config.yaml
num_hidden_layers: 16
hidden_size: 256
num_attention_heads: 8
num_key_value_heads: 8
head_dim: 64
intermediate_size: 1024
vocab_size: 8192
hidden_act: "swiglu"
norm: "rmsnorm"
norm_place: "pre"
norm_eps: 1e-06
positions: "rope"
rope_theta: 35000.0
rope_fraction: 1.0
qk_norm: false
attn_scale: 0.125
bias: "none"
tie_word_embeddings: true
parallel_block: false
init: "normal"
init_std_qkv: 0.0402
init_std_o: 0.00711
init_std_up: 0.0402
init_std_down: 0.00711
optimizer: "muon"
learning_rate: 0.0107
lr_mult_down: 3.0
beta1: 0.93
lr_head: 0.00741
max_grad_norm: 0.5
warmup_steps: 200
schedule: "wsd"
decay_fraction: 1.0
decay_shape: "linear"
final_lr_fraction: 0.05
batch_tokens: 131072
max_seq_len: 512
doc_mask: true
train_tokens: 903400000
max_steps: 6893
dataset: "wikipedia_en"
Each number is 128 + 32 x the weight over its row's rms, rounded and kept within 0 to 255. Layers, rows and columns count from 0. Numbers have three digits each. The size before them is the row's rms in percent of the matrix's.

# gate: layer 7 MLP gate, 1024x256, rms 0.162, rows 787-811, columns 160-191
# up: layer 7 MLP up, 1024x256, rms 0.153, rows 787-810, columns 160-191
# down: layer 7 MLP down (transposed), 1024x256, rms 0.216, rows 787-810, columns 160-191
gate787 102:094106149114120130107149121144158138119161179121108122139119064126086142110125180166064177147108
up787 100:113108175178116105099082141128183131197102104120158168122129119129144122131158125084099094115111
down787 105:107118141142156120144126064122127170130127119157180100124111148170131156129077120188184116108136
gate788 083:132146141152154153119129141134161165108196113121104145097072146148101126126193127149085168123148
up788 088:138147068163142127191122112214143133149112122200159112188094159142138216093111133186093109177155
down788 082:129143117131091127094146135095170091090113136087081091072138121162147138076128140109143125098085
gate789 093:163128123132117143164123099120106126106077072122149095086174132128143138104131108148165213118115
up789 092:132137151102116119093211122166136112190156119110081131095095160109096153072098133143099111141145
down789 089:091141156167147095110140107152118151102132122140115164147070159145090146125068138133122098088130
gate790 098:129097103116136143165112175068180101129087097089099122115182158126197097088126119096173093131145
up790 096:154153148071126110152147150120145195111071090159102191147115163123187135171127125109093169154148
down790 100:149122146130105139143169184159092120156125142084115166110093072144123088139123139095131171119115
gate791 086:132090152101177028120120135097110099115140105114154128118153054183168146116150165180127081152084
up791 087:114119109098060155147111085185129097168134126156050102124142135115183060146139147151129126092081
down791 091:102095126126109144133106111095165137126079107111150119148106084106126102098115125108064170143121
gate792 115:103176115115138142148105088172163129124098136113160022196113069077109117157120061098106132116155
up792 102:105123147191125142160120186130118144180107131117135091132141082106189127142176154121130126090083
down792 105:088138118139122170093124094115123081132188164139117118108143140147127099137152109169145136147167
gate793 099:114090158100078155135124125177162180093084107141162165128122097130148159075117118152135098180192
up793 104:105161166136135115146125122121140109103125160120085147111161127128096099094101169091132085170170
down793 099:124185136105111148099153132142135108167153108114166141152138157170112063163137103182138159100110
gate794 090:169131098136065134106173142164139163117157136112148153134109168144192123119130135119128114159137
up794 095:130186183138085168116131093108160079167137140089161130139164123128108111138130188192116098133150
down794 093:144131178152115125171090110169184113122150079196126119173148120149122154127161085061151147114132
gate795 096:098127189136078116162091154219096103146130134104112172095108095140173193176123114152110130180108
up795 097:161095117088176084165106168157097142158182122164054071162129087113094107153105151118160159167090
down795 101:105134091131100122083129139191098147129160159137085133112096146111138145132124155107117079077112
gate796 102:119090100087149094095121082108127146139172110126175217132112128153122160175124133105139127138169
up796 105:121155103132154148107146149123124160096097167099133163106140198165060112142099078200124113104135
down796 097:149088108063117132174133177116079142092157156144156162091130080172121072128143132130102158135128
gate797 102:116066146185159204164176117186170148070086193153123125087154133163127135089182123140098155163134
up797 100:147119138073125115116111134069166092122146144155099152125162105139133153129080098112082195149125
down797 107:138158134071102147146115122107101098145181075086112104144126148134166127099107071125101133133137
gate798 106:122098104114151187141088064116123109158171138159151091113147110182172118120106110101153134064105
up798 105:096085141112128172122127106096130053104118146104130119180117112139070121112179139119112065126166
down798 098:134134114094147169085199124075186124145138136122161111098134129142101160162153115063181103157103
gate799 103:119100166093131128060088116156091169103126160132187085157174179124114140100165121128113099089083
up799 099:160203062182157156051147115171177149159150106142160134128122088121167113137176137142123106131132
down799 100:136190106161197128159173076119125107149110113120133163133139146105138147162139174122064119163153
gate800 105:086143168164185106149092134139123082085117186080119139114143155157063184120100157158144148185191
up800 102:127156117142101103088119094138107104125171110134150192150097139114054070117136113091121105146105
down800 100:120143095130129079148092142141081186143123077104090115107173102181160202143112104140127212152142
gate801 103:171166074149076160136192087119079115157124154147148088104155162118098088135179122087173184112073
up801 107:098121118112101119144021107141106097106081117092159126100146150039157140114056119157156129129146
down801 103:110192190138090165073166099101085107127151049154139113132066099111126074133082119121100096145175
gate802 090:111150140164137123075156164177125189159108129141153110115176148092162170126097091172168135108163
up802 092:098128057158135117125058151122122137134096168158138117180149192069149144160133083167092128131104
down802 095:140157193176127157112128093131178055200110131132158112085143102067134160156148058137154151090110
gate803 095:072190119149102115077047033176113120108114136097163141104099120171147185118094119086133124142122
up803 091:097114133129090113207180190180119115087154108119090120134081119115106119108202068149091121213154
down803 104:022143114117116126232124107139106119113106062108168154121124084114136097130133136123091163107172
gate804 108:099158133084109136154135102121193110073132128124066064112118115113149061163142091155127109141140
up804 104:077115155124124085147104157061157101148149153122164110097090145176117135180098115144118141121142
down804 104:128097122098124111151091169148128090112148130154129129179098145115122119125166089142104168116181
gate805 093:082152128129159137133180127102081236042105159141176145136151177102137160101121139173162071133129
up805 103:158111145188160182135107176107179101110083116113127168076100112127157184147144131117065142170174
down805 101:185076167157138145085124190129111101115075130093132167115132155155100161156167091071149094205146
gate806 102:117136174131111134135101166139154181145133174067123159080088112077108146117112119151085146101145
up806 103:091102103133145108140136153070103201120086136071097156093101106078091102128048100102141132110128
down806 102:108156167111165118112157121145124151116114141133115140094210123072205107129145174063145155139148
gate807 098:144162084080123125087076125141138126101098128139164168178185175184132157099156163148137122094151
up807 097:130089100072133056102102173109086085141143161143136116108134140096077140141075154119123128083111
down807 101:074134151082128104129133150170137127197120128173054119118113134120121116135139171128139162080102
gate808 089:109132137130134108090110094084105149146092122161098174192096100167152090168107147127115151077088
up808 094:197135137116133119103174134094052167138105088089163105134146065162110146128148158149129170123168
down808 097:136074191140140164145133111193184141129140070112203150133163098120095057124186117052122147105123
gate809 093:189100090182132135103137111100188131193162150130178138127124159125153075107089086190132102178109
up809 099:038140135127103158126198103160095146091172149141127177125139071110131084145143132112105138072130
down809 097:117145119113155143098166158035138144163133163109098141198131134206194149121097149105165171145099
gate810 091:104144125151023093118165085126169137089065177091126115097084066096106140077109094111098093168146
up810 091:122164128157153125152125085159116208103118161157198133103071139158093162151118111165111151143137
down810 092:118133135181128132126167134113135103071130142150156077093039111161126172131123077109178174050153
gate811 081:087154162134149118123193122085145127146120100171132100090165150113219104198139130158129124171120